Weights of a small GPT-style language model, trained from scratch on English Wikipedia.
Architecture: RMSNorm before and after each block, rotary positions, no biases in attention or MLP, tied embeddings, capped logits.
Training: a variant of Adam for these matrices, 115M tokens, 3501 steps.
Each number is 500 + 40 x the weight over its row's rms, rounded and kept within 0 to 999. Layers, rows and columns count from 0. Numbers have three digits each. The size before them is the row's rms in percent of the matrix's.

# layer 5 MLP up, 512x96, rms 0.171, rows 362-502, columns 48-95
099:495530495556544538541528486497504507487501541593464452447503500473503559463506488502455492494485403567442496569544480534499602462538477480483578
093:454578465482543495527515524524473504496517493509451466511459509573481560479481634481513443447545451460466499487432553531455536429518520527490470
107:547471452499556577493521456495417498463472472525474379493516562541448478496511468487471529506566527494512507548463557530452484440536567495516509
102:503505578571543575511419516542480429469580500521510527516552461503526497490477448432509485444469476504519491484493499538445528493504517485593505
109:543437497583516482565537487449496526491433527551559470571566567510452459516493536512468524478455527494457574578428536487527509514494520512495429
104:448531535513510457582423472496555504455530533527448499471514529520535579446504563494528423508489414551504501528490462529484479471466482514484497
109:510552504559480547497478422532481564436488526582541449543443529536513515480567532497461474459530498483575507597468585454501541505464560414510506
095:576488524527541491496449429470511427534510508513548555532555482518483416478444561587565474449537545452540494509479561469564475495560539475486536
103:532504490524551501547472498432485474485482502509393505566522476410486466494539432396519533492546461514510492492495495487427541483504510493482549
105:487475432579524454473445471528484526429530501540481495441449452573456524471479452515488529536467530490475572521480406365466529456489461476562546
093:555494484462485509489436532486498466502578518508469465498557507451460516502463486496500537528433381419540513476456486453555508522581476436517507
100:489480406490509571533455499470428457506525457490512443425544550461530515469528461510494450502529454448484492552528554578446501465544530459479571
104:463475611581537518446457555547514518502573546549467463491530507547485502456444496515575521469527460501518490514500520520437502519573500575484481
101:422572485573501530490506462484478489502481551526481505451554520531492475478514535554585464424496544557453485513463510409509523408540561508475508
099:516447510506492472580427423482494577500493573491501488498483498400445492491518483468528469482488431534557549506467584519576513441540499497513453
093:474410532495525447546567537437541578476488434540459567500511487452487477427483507491563555484498423554503533432513520429520486512579480515495473
101:578531474541510507488497469469518500440470464607433439485526530420509511491529519503560509426520520493540529476506465468431487459550505501471508
099:459512537511493457424530436542539472496521497484519528508526564549516516515472577529538478544522461533489527508438462409460488518480501484523515
103:457521494556561508536531499514495557519503497572477495547546543565449489475468523465579495489506500592491552467502471441448538514513493537589446
099:446501479554521489512561477499497481502562462512442514512495521581508538493536532510557475448517448515476483503449452449456520463528513517497462
098:559547569527588501578455485515531440489556538554464505512537502509492434480493536504464514495566492482530542505458578508502481516544574444513466
103:490458507545534487550484444552473562523519488500531528449508529469487481417503490533547532521562481489466524511462557519496534485509476452482518
103:550444445492537465515499493490467540490551471534511421483565518478515519429504483467539488463499439529559439490480467401481448528502516439490555
093:460453564507555403437497473476453476452534514467457515515570456475423526428476654514509512499494456498523561500501539487536465472578563478497498
102:541530527514552454529518511396533441487509569485452571448524549510483482522497522493505481420488466447508523546443550529463472506507502500460503
095:567482396540508472500430493447533475506525498524543480536500490494488572508483478442453444514535520459522500469466474552482533487459509535605485
104:514496467554574543501484512521491543487609506484477467520543560513495456495521458494478490441556465510588484427566523488448490453485463511497529
103:483480476489524520469481483505472471513495460485497449489527537564491542526429551567532416455575508487477484482514506515505570434536484451458481
113:532517503527493475507497446495481482452483473479538454508502528523458540412463587429467576544508472508506531477478505498402507431523475501479537
102:513529503520488490540515415537470475474530566471535521482499518491454523491504521458527537486477454472529569483514453525458537460483477456471414
105:535500565509448481454502467463418487475589495508516495538509505510428480484470593429514519530527464504490438477472571488546513523584496458570489
093:543548430558543451491543453561430490433547526496526564480515481504442398466506476547426461438539526546521496534484543486495553495480462512480523
101:454544509604555463598472436462431445487514535509520487452474487533504514538487547473486554471526556459503514494372494461500470507512542521529502
098:474451470544506452489442478514529486476467535515507543546465500486518482484448563585584482535509481612488505524474466515475488482514533499569486
107:505435484506543440468528472503466577477488460512496432448519512494536602428515522539514405446569528452516527490445550496449514517515463470531454
111:527522492491501481535462587549512456495449504499466499497492516491428532456457470523466482460466500452452506627511433460433469463435548452566429
101:480455446520553436490464515444435540451520524505509451535486502478506511458518616460475530489545495494447468515430464510543485479541492442477482
098:449514443533570546591513537486424532495565458496446547503527513542448471492538460476457470456462468518446503518502506537482472466558530444547424
095:492526419419481503514487540517559477473544523556447510570563535586531572491489546470517489479518475466456528556488491476472525529530570474542515
098:562551482508482467510538421487459459519500539504476441416491489516377501461532491448618524467500491450436507521466509471466529427514469477512443
100:491565460509540521567508489447466514414583473467464454475538485516543564465462594448592452495482415499504505559479480501503531443475491507449574
100:546460458548497467450519526466534547453491472513483462470518538532494580442443552481524523424514511473506467499396495496438498467566495431519532
102:442512486500457494504466479497467547484510518525440566496461597565388501443472574483552446545486510549479526487542451527483512497548500445518440
089:560481466510489455474460457486567559495575543466561551512560472518470435523477511499491474436502571477443487528547542488473569532540549480484460
087:550488464476462569526457575493502458404539475466444534520557566489548467489568526449459599475535491469481539490465488508472434497472435496538487
108:532558516559519437531474493546533448486534518497404520525445523507537490457460475485512535492590487541489468558461474475486563475519530507476550
101:540480462502455502523476487535500504487576508475527487484642470509521463490440499510558500489536471574553548481453481469478516488546570520552502
092:453457488503549520499566491372499494495506571479501492462482559482517533466463527554479432482526491541551540503488485456455566470563500557477510
091:615481506565507470479537545545495501528537495532581559517495520503517454494507492447533526438575459488526558431466421511506568469511515475561580
096:550503467554557482472534514496552477464521471523563498467519530539452496530563567396484481508534458457514521551467539546527466479492491485482520
123:494429545545529543543488505448445504488463507525564476586562512505474481513549462458464504519509506555477523513472531490540530471600497511504460
106:448538525483508545504444454460518501500510518483486505484509529524444493472547503474486490485476556579564492538442453449479483518533562453502450
102:449455473542543483512476545443423555494527504571500463498540559575518498463486518536444514432476482536462513546503594467513522476493472501491464
108:490511518481526528512456468506463520495461538512534458438545531503461574458451512511577415522543483521463519493490499476506585420442523432488528
097:435489491539544494527519537475451518522500434584491528485464478589497508491495489502521485467494474541473566439507478467461440500549514486483514
097:564529476518526512599452530525464507487568531530515483471480498525505425489506509568546538476518535509588553586498498486413465503494544533498491
108:527441466514527507483431468497472552440512478569460458596515495543458502385526483430458478457585537503514505474496556547540556507526548441519483
106:513476497486472531527471498521437488505442513529501539544516522492497528480510509479566512472527459472510562433531551452496450487529554486567515
084:515517546477571432579522502578462480523498558491551487487489522500497521493546518522556423537502416566469470460490441498491558484519540502535504
110:491517511570495533484536482499536469432486487597499470518531502512484461467528514439507495409489519541509518568483541495434437523458483449476414
098:430503506530570529492522477553524495437494580501519444529467548448507507481436541482568513544529500548511512447478540441492570547499528539569506
094:476496503523561505444529501493506545499549463449536475554496526497484444471461516497435444412594462524511510456428464573501471446467506496459512
096:481446527482535499525474424519436447499537541512504539506440507453539568482452505529483484457556487598494466543490517506487520514539464501477462
100:581413534501519573511412514435546519486495442486482476545523501417524493502463498535476552446580543484506556502491526522504519455526534482507530
094:571431505575518563541510451501510555481529465497481508564483480519514420504520470445539505498468500482485472478519530486538436493562552439481508
101:491506472524550458529479510580464527496538580545527509539460494499455548422485518418521532513493525527440529568473537525454455517566570526520464
089:530463481535483523472425532546474459524524528513506495468536550527487545485527510570491523486522512526554467552487424474569525499455454457602455
103:513484543498477525473475516502514496468506519577519491459474509474450495455574459483453503466478526544552502472535513589474460466434493464454466
100:534488533518457452535478489504488532513533459475537476443520466470476519412484567497569484480554490562500471505479482422467435455519552436500443
104:554529487547500529562493528538518531447480477506542482523521517523483470503445563453455544486516523529426553523496529424461586491542574478490498
094:526450508515548497513561468528494421530529477497552439579401509465415526473475497572490452473467441548507504520496514556517464469567513467461483
104:574506524575551506483512558491442515444541499486493397465566524460496483472527530455503519435519515430519462558505487505515491504512456501486571
098:486536499571533439524379510487491468419575575543440439487534586457475506474525489556563528493552521518477445500497545530475506432553567464502497
098:516583542504552583500470517518487409528564494559527476433458574466446516488513517536530509468451410454540537472478427536537446477508554464517525
093:469491524537562535437454478455520502472511499489491486458498480493490394504456493430489461413505518475507519544548523444458541507503506484557519
101:549543575492533453595465522523473519442460554473540475518540573496439497509506466535510531491563567491495494465502524520496512495488466517550442
098:502401451487508563492518468460494514533487482564483523516455542473495536492558530481548483485546526489446542490550463523446531457548494508558457
102:470549465526503482472519533546494509551535496488417486441548602583536486458505479492549485514546463539475520455521621380504497445522486506571474
093:615512473506471505540425474432530524430532494533482476438497528572483485444470493441471461462488496467504526497453469557446556487537426434479493
093:444464586463528413501528487567450495540525509522544471502468590438553537435465493537518490475480533531511473529485444412454519461531458468504503
106:549417462501511432469512435505462488409455427475468515533479555497443544464500559506487479494548481464541440488435508481512515500491470420499462
110:570536549536500490556487474479518494430499566453474471469510537532448497485506513480560491402590505537543509494468536479475491491462532571474466
093:531471438477484545528438494489503512501558572494528477528446515510529433448469548522449493485501485447560587518487495568535484501532463516506482
091:503419534489521481447482457544531554514535468486503511453498503502519524482486532492482430448526524571494453540512451501534555404456531414481507
119:549529502572485449547532473437410540452483569544553414542527533532471467529518542458462463403553537516570571500470536474539476464523571519481490
104:468499494480535485534538433495443511445532549471463468525489492488451496458559479426482489493516519522533547468505468442520550518532502526577536
105:534536530523498493547529431528554517486542461527487470507525487463515509467441600487544511458582492466487500497481465567490500519631548451526526
109:540426461472439524537453494507399506479487504496453480567520575481512522510529542538483456492530510560435521519453532493484484491590518516488457
110:452583526488522522518487454464475455465489519483483411505540487549458501510515546453512466489470522533460555554465560522497530546485531530522500
105:463467466529494454506458521514549546484597552543426493462458456475538530491508482456460415478524485545550531499549515412505507456545544490535512
107:483425476603490505498484539565480488490479540588509517514520555500518498462526651463485484477539459492535489622503459473527511448502554515526508
098:488443549528517522539516506473536480496547567500495473458428534416554491443470614552519486494510475519512490495525546442534466459479500460476500
097:548476435486487431480435424566489439461506433547483515477507541524514443467497531431501499507527468514497508493470585509527502471533472496551463
094:475448547488560470507549497496455456536525469512462502520621490546487561456449560542537501449511467508514490523513516484492476460625499473524519
085:486435499524451494577529590538465519479534494507545469583586503530451528457466547514485505517554501439468547504548461509486522460529481490572544
105:494481516481535501554519475457448540492442486564495405538499500502481452494441557434560514502563473501513457525553593537484491443522606465476459
098:480494474557550538592447460528472492468504502512523469585550534520452516447538525493465472440476535535585519526448501533533569518454450498510434
101:518545508543563534465519502535514503492528535511431469527544581474529473499477480515542496475485527609542427507494536400436505505523522555468439
098:547480599481541502532469516506528472493508520470569472445545528470520513489452546446496504442488486510510518537449448441497466484435533533526546
098:567504441524541504507531507490524504569543477539503467548516492506449528379541526527592497491556480542460509465491407580494549462541546512463526
099:482422549510599561524478516458461520500490572497454499510505544501510487454551557503486460480523533542542527530531478460515467516468489511502519
098:462490462490487530482449535545514442569473499498515533495480491569444477446433526542578413502479458496524585548511507453502514536475596475593496
106:489457481544499512525477552486423488528515503503482493563595502435465531512496507480487497356532494561499483502482540493495569466474551538475419
097:469443487453490517481509460533478521464526514506602480549487520495427399468524453531527500447519420594480455496424459484484561491518505400508559
107:534513428501528449483519467526489457522471497523494454501505481569487514474477567575629541511508438540466478532422455460490539496531514449475510
115:509519523542516485526432447426476503427537464474520506500484548533506500505508499492458471445550472476490551543481450485519534435485500456474457
105:445489458469503563477518493507462460487503493559566475480527520534540456446537535402450481463432478449540570547517518527465460479529560473537486
099:505537430530470544529472479455499444451539479472558512535494553584409569468551476472527499474476472506467471546518513525420514466445469423492477
103:438503548509496499474490440495463517445566592509544450581399561499497521414466470504480474472508485519462533503533564504498532451551488416441477
092:491507487536609569505481525545503457505506520447473440455475495476460444421527472480606437478459499531484478505451516481502590420503489433591537
094:483441527548531572506509394410475475480467473539507457584481482584511479493441532547483494585529564456473487461473484489512500496486523488473470
093:540471527502520529551431431451520483502471509510482523414435511580501482489507522518526388492506526521472535490445484454469579477561614493492536
100:555510487477487485477473550522471522526515534512500526483509579478464571471506542513505414557595480565551527495518478472480455464567546521537529
095:548430504484544475520491435492461512515512521460526517515570567466528474488521575463508499455534479477566526530513492496562542501539455481508466
105:526502432550553462469473529470412491488543560542475432479473451501479514464562499446532482506500494435523492543450455501483508482500464493538536
103:463535547558536541558487475484478432447485446503527455446498459505475560483458561509471539518581509498499510555506466494475525518508483453526515
095:505485513568445545560501509442542450446549441498505511478509468479482398488538513486508507547495414495436548473507534522467484426511496456534546
103:484463498535533543483477492477509468465510603589457407542519541491473475493544597437512449487467479487572519472529535540479467504503515523446496
105:570447512513479531462483567429487416472540498567466452543454476524477451488545476532574390448565457485482590517493457565460550515547517481506465
092:546424518507561500477537512422439561507472495434554454569565566466522472441471508435535521526527429445482531445514482485489490434529514516491438
107:517498515523553587464484530539478507455532422583437425473491519464467498448474493525482428467516450419440485477478473516454540482546526482544564
093:556497535505523513514484534476486489525560507495527512544532500364513481496423502491516496524538486462487565441499488423568523534495536435575500
104:550507501604510531495564449501488473500509556541510468581525569522448526448505526414445485475454480463522598527490476502504524516547561495506522
107:519430437554473522597420464461546545465563563588547447472521470470478534453497456403509413533525547487539464532443538517461484473482546500507516
114:485443526541538600495509411445467440496542519524530509484486558543447524508477554478484509478534470450494526482486581508482527474534561509451487
089:445494537478485490513482547483516533482522569506556431476501401511519492488422483492552489570557509534490571516468457480466533448450548479532497
102:566545463531535453529501504473454451428494467500505491508463478520506480544484479409475491456468524491486551574458443508528510491477517428574408
108:467499492452494572459461473436501488447485553561468424442463463481517525463539462480427475452463498531465485507450516513490569472457515474545543
099:508466530481540573528531467541434473464531563535508485522500490518460543481491500445474477504481510539542506526535520501489468471512568479494441
109:446524473498551460467501428489516470482484438495438488507431508464528527451481518526533495451524393517494544557535452518572598467595453464554527
102:485537461546463519483525469487470460441476571478483462557508518500417535413528517490507504545571400536576497546476510550520469549456474500511488
091:514477506468491530533446618477518530512586515509471483496515499528496474473448564460469484563532484476487517502441420503523487440562520459546549
095:489490425484469517492507513479485499503497535507478407598490488513504500434551479478530442507503508404494476522466522505473530499543519374533527
098:514448549468504540489503545501468455495492513486550511512499518485451552478520515466504476470450414528590504488528474548425463474490436474551403
103:431399537507483505490474454484533524473547483493515477527473567578507512446458472517543476471535526538545504484514505480504518489487515488480560
102:502456432561520507505462467483448478538529513514537506503458491422488492450541543492564472446532492536506501469482486534499492480494524480506581
081:552534539533531460490498425507505495490543598461573486429517532392420510539506486503483496546468495495509551504509497429524461490528496489559467
098:524549464524564455499507502552522447539545515536564452464460519513487506495410454556499510450548413499481437529504482547436516439544489513505510
098:573478587491462467472508486512549520478554536496492459518510560439501490460533481539426441550532454535486533477418529520502502459512476434502564
093:451560466526503465530529535530518471432479517481522534534465563511485511475495534576503467519478436459524498555505491543477443521446485529542477
098:543470557497466550538491541497437395485514540577466452429473509493464551508442461497478491492466516511481504516507472433505393511537519466533528
# layer 5 MLP down (transposed), 512x96, rms 0.146, rows 362-502, columns 48-95
102:466463450422443588447501641472499544493460529491577527454484492530466433471478492452497515473483501523536486492414479492507528497426456532484521
092:453468573524541450596470474477492592472496550469505482480568486464552548523474451532522537587492546541498474431626460487596532446522481552541449
102:499483567472492461533457460434493499442536407466552540448441542432538541528492559479497437466453483564471468441519495564515506519481430533474438
101:476410511469478440544460488497522515550442472493498424469548514409554498485507479539454564512512452468479513476513460463552531517482439498467507
086:543512481472515520410534509519463549368607518465493424560507546540514463524574495517489428450516507478573488591459479547476521489485458467473486
116:450595446530521498434573443518533491462480459517533524494506509449451495517475522476514471575485524485495507544584470549520547491539551493460528
112:459482491494502379478513473421515427464471480450561451470538421543554512483464522487465523465515512540491482496542502494520503469498470467541499
100:489444461540512513490467550471511511521487472549472485457416543493551512540501430438486572523403491570538502568487405478399530531527498539509479
093:471433517524556443398508511500472533453584464479558516562485492518478430456523566536443498481492466528473473608506555554518463507526449450533531
098:502546480505390507553536487467481445551494508464465514500486523490450577554471517526471473566457488452506540523559543469518484487490400491464562
087:488574498512496502437486421485429520430473593560528483460473512545515551486542523504471489454533528530541571532480548492472547553438562464483517
094:513489520588483447483457521434523514532527477519467443536490516494517420543542565453532489531581513550555571515573511465499508538517428479572483
105:475493478457480491499552525452496485528500467507543555558445548508514498525440520511503479511427536524531607447438498532544590491480522468532494
102:544488507537459502500517462546451531402476441471479535560532458507544463522474478564483540481561549511544500522529528537534450470438468463498500
099:533512555522518530477403498483471543466469355546510507462538538538523504529564532460452539533500505499555435553489551511476494550515514434492423
089:500523473551520516424446481485448481481599481517518406535479571539521551526489516451512532524524552413433461506497541500516495515537521478480495
105:443491504482516429471510524482486513452455495491424506462503538505488503444524524542404521474544512505447435536564493506558480513466470436467556
101:432526479469516498511511516480428475521506475539429479526459525529501504451431398505517522505423544507522496520579504593547544466423532555521516
100:568469511395512527437526463552505507536480490559514436511450474505485488517544514496444452501498533445564477532508549533456476535526522467522503
097:553484562459489452415539533538517433596462448477476540507402502520520541573477493544453522481461499549463511550576452486513479517435514458500464
100:485521518470518486488501465500515565517490464542500558522475466539547478509484515531559413513531536475579445518553545426484539505529484488488507
098:474444435493468526440523509484471479446485482445482478520558423564536494514488431499492481501515483511492459522500524469439526449466468543486540
104:500577520504439548532526430410429475546448497415517536515474516541481476506468463456510484567485518523475514555515464532496508470412590541557458
096:549519470515460532566535523516539532497473510543509495509472528507556483514433496542483478432476529536512509544586498496429507429450454498502600
106:474514451584502533465541517478485501447487443525501467481519455462497465482519455565521517548491582544471440521592506421488483570515549540499587
091:506510498474532382539496505522542455559441478472474497593452516522469518538473464504535487509416513481496495544514475429503540554515471458443475
098:541549564493543503487469548497416420568503470504489454508603477485524477551485493440518509413514478500505514454507444537500464477506426507508417
101:551519523491521441617455483512596542457502486496511510533463469451506466476508442442470464534453496527520498454398497472476481553565498532481558
120:466477456490397443487558518512450477506473445530481561494548493525560485481508468474526512513476517500524528549476456418543513494470469438469480
104:540443531462491515533485438507468474595446507543481604518562480515540423466491541482576485470478554524539517491451502507518518515479464517432525
110:452527497458523538434412525469467458512459522488543494459486526463447422519511491505493536473435474517562503494440427486507477508498545519469480
091:474423572502524536498516498541476528573497497473504507545548564469608561500534485503515490573520499514543501428479486515503461405409422531490449
096:553498437501473497467526531494528462517487448497548508525503474484472482455497509493528458501510469481602494544402525483526517503463535505495450
097:498580476546527522526573457539508522563471500547519519389501502517457596512492491505459501548505522538575552485552514532524556515551486496480511
107:522502509503482529558456526420564491488459525500449474498514538521456480528506571434452575540567519470485531488516451516498501490483605478447496
118:507515449555486511468553550513514490483501511505492512476463586481488570499475454471532409508422419510476499557488500486496652483429501499504445
093:507581536473506439444526463496459485476544495528530485511458601538532475465559431448523503562475526445523455512561505485526523431517535460525526
096:477502477444421518489508535447559512484589524546495450453493429487463488550560538577468474478416520503499512460479471477543451505493483512501530
098:561446413545456510530473519442504491511440486461480395476502514498460491417490414512530550464507541444491545478481495488503509466523440511491474
099:497459557494488496491529516478479516454440502542491583594472543470577417484455510533533515484416481539494435506465463483486501527447483572507455
105:564467525516471571451522458491427564540454521513507475510491567529476499584470453539517507472587509482494493516531495449484428514524485490559453
101:413486516491454554544484448476530428474482556476516429531473520419478429462563459589510421526529565501543474441428528465500455478491431480513473
104:479443484497477441472480498471529441559469426529509504533497491469502501571483498522535513444500477459456502493464525484549421477392400525500592
091:495511472451444550523439497497457489521439521497446486454523491520434493495503515581567554506494459517526491533489479452480497458439476476538538
092:479532492381505511410477415452503526515501487447527453513407465517490434490461447511526475528511575493556483509488478524468520496498571470464476
105:574493491533496427605505491578501498509515508419531540543479470466604460468541523406423529529500443507472490466507486514549582496519464531506456
109:493470497512481520509464560510495543484425459533543565499465501557460505521563479458466521569441455503399507479490524484425469456523478493513564
100:517531481435464480547539497556497545527563493451525575454518452489474495540478537448460502542523494493492517514529528481568426474432479468512515
097:419442472416506520501512495490536500512478508466510478446477508510452503520508471594465451546428490487441510518471504538566424523395475505527477
099:431539525504467524473479518477433448563475488453513538485453528536492561496507493570490553469510466495432475454476459485515544539491476482536444
102:525530493517530508471504498513493526317580516485494510547548491508477476547566535471481461467471507492525464577454482543475520462552523443510466
103:500476516560529469510588534444459477445455555576489551461501478423537526558484478554494514473469516399514580550473522497509430488445457485519544
103:522570577460514450560564528470498504494505541439455485476447467491578458542525494455462455495418574524522505586438522528482485530530536493530462
103:430520457460426459564464528507481541544380566575527496498529496494521484470507541544434522494516498465449532489508516499424540512488470511495483
084:518474568479535488494513481502483410644452513502472551531443441490472479544542536462503469476490510505494505546541506488495565529514504504458494
088:554465410473439440496560553549530485532482487473501472521506473524510587529458428563416496486405549466473533568487469559552511471507493470525533
102:441492510533541494469453482493451514427493570526506447480445495511558443595533492532509500456452510515508496570486500579474494555557541449544561
103:483534482492505456534537539441468515626431571511461577500431480487462498504484529475478503494504511466499505462617480507533530477466473476524598
097:505448463588474474495529476455547468472470521465511563499530463502496553498466530534528542546516529497508557479565529481476494530534460560497488
109:441506534530512499452546538474490483479563525413528452525581481489483545513523490507505537524536534530563503474573475464574481502489481527557464
100:526490491566434495507489458543480528500545523506491528530571522542436554469544552555466501539580482452567577516551516488493476515560520478500556
092:510518491476499470542469526496473498637450473504533486505555482474464557480529514530556559571443494449473545509524568410523519564561516493496514
101:519545433481489517490522510449584518538482491462488453482526556459477478522555563509507488557479485446582513484533512478546466471502578509482516
091:485507483377503396543434418507450457453447509516526475519509478452398517545507499536496453539504543494542410428439543482567440548493513516480457
084:495519462548517469516513482527493494478620544530543502537520451553407468510439537536472466433501495499517493537464447445529543456457474509516470
108:450493526434481538456498480500520516508547463453520584417492496492504516495458469504413399517508494476576509402507494460509561468488423564500519
086:484469521526482495529550490528496553569419571513482560524496465465513568478513465404479431462456474429441573478469475520498526464538567488412552
106:420473530493493499492478419481496528485448530509501405463444494462498414528470508518527475534484484497494473493543567498480531504500481519552524
104:522482502482529509449530587462505501506478505460442502544437556520543568509522447555511513525451453562515456487494530498530525541454445500487488
104:570530567406504536422558548545511501498516494510454452537491497505446459492498514497451502502449508493517547519453455489493485371481469474415495
096:528516483469487518487474551556489520568509445550414494483506538526526483463473450495524528516540567474576484443523481512452514456475445455482467
097:390448495507499508516458482527522412492476462489508435476486477518540486447505482532479440539455479459552482485477434541521488510486564478528527
109:540460502513515551435479459551531493500515428525501501423462468500514489496544471499548535538488503512492537456467491423443495487503488486418424
106:487443466448498520523497446457587553496450546423513433485524490443502443489540419542452515584549580555477461486511532448468506472453460480479495
095:518445499514519449532511526438425506570394522504513543533494494453553571429550570506453490514468507426463546507482502519535436447493466516468519
099:435503454475484538508459511466529418494572495557471443468523530517459528495579512464466475514476507505458534517550513450455545546509480482557459
087:531512529489524548539515522488470501662420497553501528543486455506516489478518536487452486513500516489475532411569510472546543454486531467550443
097:589536586499497511508478486471442598590399529507579460566414520473446476508521543510525523450491469500513506532483489564473499484539496488490467
099:484517518539513472485517527545476480460496532507444540492599513471522471534570543466490501602504472469503522498493488518497459470494561568533521
094:567538425559527563469548490455570465500451471543521532462505482558510485452525530463493451576542469465445496423510506549497498613419511489446549
108:466487462484483511483532508487515493544497532550470442562466460540503456522535454421545504535420457499545539521536484520462491493472463490564553
100:500487524431529525421498529490461486482518502561592457514520480445511539451523554537459424569498495510522513497551410568476512496532377523526493
087:536479504545493509453515505484514474595450412519443535502490476530430520531545481409527536452519537515438479531513478510509414547452527447403507
093:478528493526521454579522473460490501523450529451491413569473521536520490433484503490534545504456452459460537473432447466509496518470496464475495
101:516499499444525484456503517535464508395588515503466467476536523515484489505609492466507440508483537487572492556437438512571517455544509431489502
110:451499435554425498465441555529515541535495499470413495453553484539530499528565516480576469492504526548485526465601549502472498440514494544505447
115:512458495548552562422519499497491479466514477449488514496450505547516400525449449401462483495475533499546534388517516431450491478457543553485526
106:508501495520581404509537502494427472456487470526474454518503503447504500478502550471518586603500488492546485557503511519545472493502456473473462
105:499491515559525528503449468433449512484536518468504513463435490498472449529596484543549562516509574462489463490515434526511529467516546605474461
095:512406537508428537499503516479562425499499543499498495472441492476468508444544476454493487518506499520542469488475498549378466469493500536520522
114:472536540500574474495458541467510500497485503556542488455443513478534557516514466524489525392534518460503485505491516558500513513437510473495475
094:468536427477502496459480468484489469582443421475495489556528520520408483557489466469466506527506560466475495524480459558461495515528448520519498
100:457541556457535548449561500534546546542471571491529485470522454500465494532435454530482508499497501520506454536519472511457502528503480482455519
093:581535510504476594569504527484528487543469542492454439547411437476537472545572482442496435537457485504463520505510474512525514536473569427506519
080:517566574451442546489592496422550467454507538561497453460504486514507530486501473450508530548468467548511499503486505443483500466488517509475565
101:486586451490486480509437513515490546460552534433539536531494509504519451546470480529499465411568536514506548542468433508490582465588498441506488
093:437517463444488553542496469515461413471475505498537477493520491451493572564509533515476515586586500520422457501527499494539505411476524562521515
095:495436516489530453511489548562493512519448449490499486482558444523532492502503564508513492581461407473493521499510463571521443484454332518557478
098:519480457493470522490568479522591522473507530528468419483531476517475463442470471539505446513446537429502537534453507502493442493515511472443485
096:459509539535481523525541477452569463493480535417531512525489478539486489552464436511491463492472490553526474426498491452545531478517435436513452
092:539565469511415507412492498419447530509485506464524457515422507503516477489531466496572449524506518534476521548489532471460532518535539466497507
093:503525417596448520515501507514498539522469514534429516522550512481470550486494438483428539513498474548517469533473527575516510452446467527439607
096:512521545513495518488433548508471509494574498488495423507449506482527538558523486477497487500496455472538426477437518499495490459566500435549410
101:536497550489441474576507496464491539589441509496500598496477492505497542480458578505472498521481446504516510455489467412424518530471493499452511
108:525472459445507588488529437553522493507508417502469464480512552427485546531448418482494492599447522521487508491553492482505502552507447571518460
120:524527556543505539357543448510461453527499496436507457483509546514468469542533495579478527504526501540505490442518561586513479544501463510492519
105:536563524441473464537507513467555461523529460483466522537509499413420456484508445471541541549455530470520513458482537501504542523493516513492484
105:450538494519458575488496495410568489491525481561538513501425515532536541543539536530483475492511508516499503446530514460437587525511527538512471
113:568439476524480462515498534498494432446437503422520523359546535460543528516542519564485501470608517512519487481413481455485500511464579545450567
103:532444489560463511532525466490456549535473464484518513571534496526483518546472554549465493573541523546493559545559535566554510508551525568483498
085:546505496470499455500497509530521559462518543543488514495526540466423536504541478492500525424448457566570530605537529478494516540531527456495523
093:496448504524491480505535570481471499531486472541561453623552506502504486507547434520463598467480413531599502479550498486502504467473443551558530
101:512497498492495464503513481458518449453582458547482488495549421529516485579493538423540544424484547450471502476456503488536542559483519487615469
091:506498499516473512454353524502515526473497492547414523509462490544465474556561497480430469515487465536476472560480528536447482567525535460500428
107:483450535426463510521444512519557523551433384494524476484442414449535524518480445516496467502520527486530507428531565483477548549489531524457461
104:494447559541457427476476474592502466422510593520527531493537543531447585536557481526448503508486439500560491480519558567521503514486554494435466
098:509503530485519451457510478578591524528494464502544441563464552511497506588497566444478555460460531495488476523491453451480519483502506496521457
100:467525468522490497491524500475482489556577578445466457509516464452518471425471520521547462406571463512459487434465492454497545475518469527562532
107:518497523402495524518482550537470577521518483432559594501478469513571451456487583455487527518439523548590467433554525445484458512427521502527481
091:490493526503525524378431493522483497418492540558508515481496513531439431540573501463511499477420574566459430535515528541509462498459487526536484
102:493494538590494449573548475428476489464525548446452496467520467516479511499455536583496531496444478418579518555527477528546521459575505559532536
096:504432500515501502539497520522570457521444573505463489423499506651467445498589501504528493458544513482440506487482508569513489399474493539468506
107:493467539515537569447548546464438579532472443555471575485458489526528455433558461450491457438484472487444502557441555559456443453522472433541529
117:480460454445495540491499530504493488454446550516478532485467546477467516460441483618460524455525439494405486480497419526499524564525440514453543
104:401504499475428377531462486537500551542514489500463550544479523549496517540576513488505568511529516494621483537558535511485473470469553462473461
096:583423450525476438488521562488500465567458476501463512525494524544481504508502563576480576481460535490463430442480555487536532500509533482479482
100:559551531514467390448552526524496554481532485466476553519495574451582491521515550520519481482529476501536522485451474471482582401503525548560473
118:461560538428594504493552479533518543436541436479509538512536542536496466507519477500567566550505546529560483490505561557478490461569461487497496
101:471578437460488475464440524437499506503545466519533536497445425526493512508521457424486543465474527464532491503506495548569485515525431395505443
107:565459475519531495544506537455503567505521564435537497476562518532558557508515538539450566463390453561484421484530454472584525516496522521465488
102:421590619488476503494466530553541514530545485466542555494520543515536515556483515531522542495512428575490530522471525440426587515529538495570443
089:519449444581523535493582396485471492531466436462500495494527501511471500516560509502561470499428497487438476496502528542485566426487446472475497
099:529493507515521496483448508482469521542451467465526548470522523452525510504419540539520505542466500527459571401493569508526527459526534588421428
100:566493447472505482511486506441486548527503488555582537506479499501493461490486498456501516475536567499479465508503503489587498514538606508428573
105:624515473526474515533478496483483521571538516490500440475528450482473546476503442465497514540448501477485472502475517475502500447487528576639448
097:507534516456502446506564537467527479505540531477522537473515480565528472572456505539514499524465413518442494441492456488512508478463467497505486
073:451473467546443499511515542504544505590528432508484559587475482594494458437484538461540491531505464541457510546485483522486537512516464474434506
100:544446458510448470506524547574442499527425454409388521542561524541461541468526510461531512564532498514540538542501540468572499490467481476405500
097:495498458534497478488455574554434491604461469502464452514496444574482514506459592475561543438432457512453499524496582480517559537524482472593479
099:527513433467478494443506493432585534492497519454494553533511476402527472507383537529544375543514516492549468470450535518475530495456508498480453
102:505458412516509519490453538497544570531521492520505500603569496500556524403553513443536513499508475513485544550460568553477578536529573526436448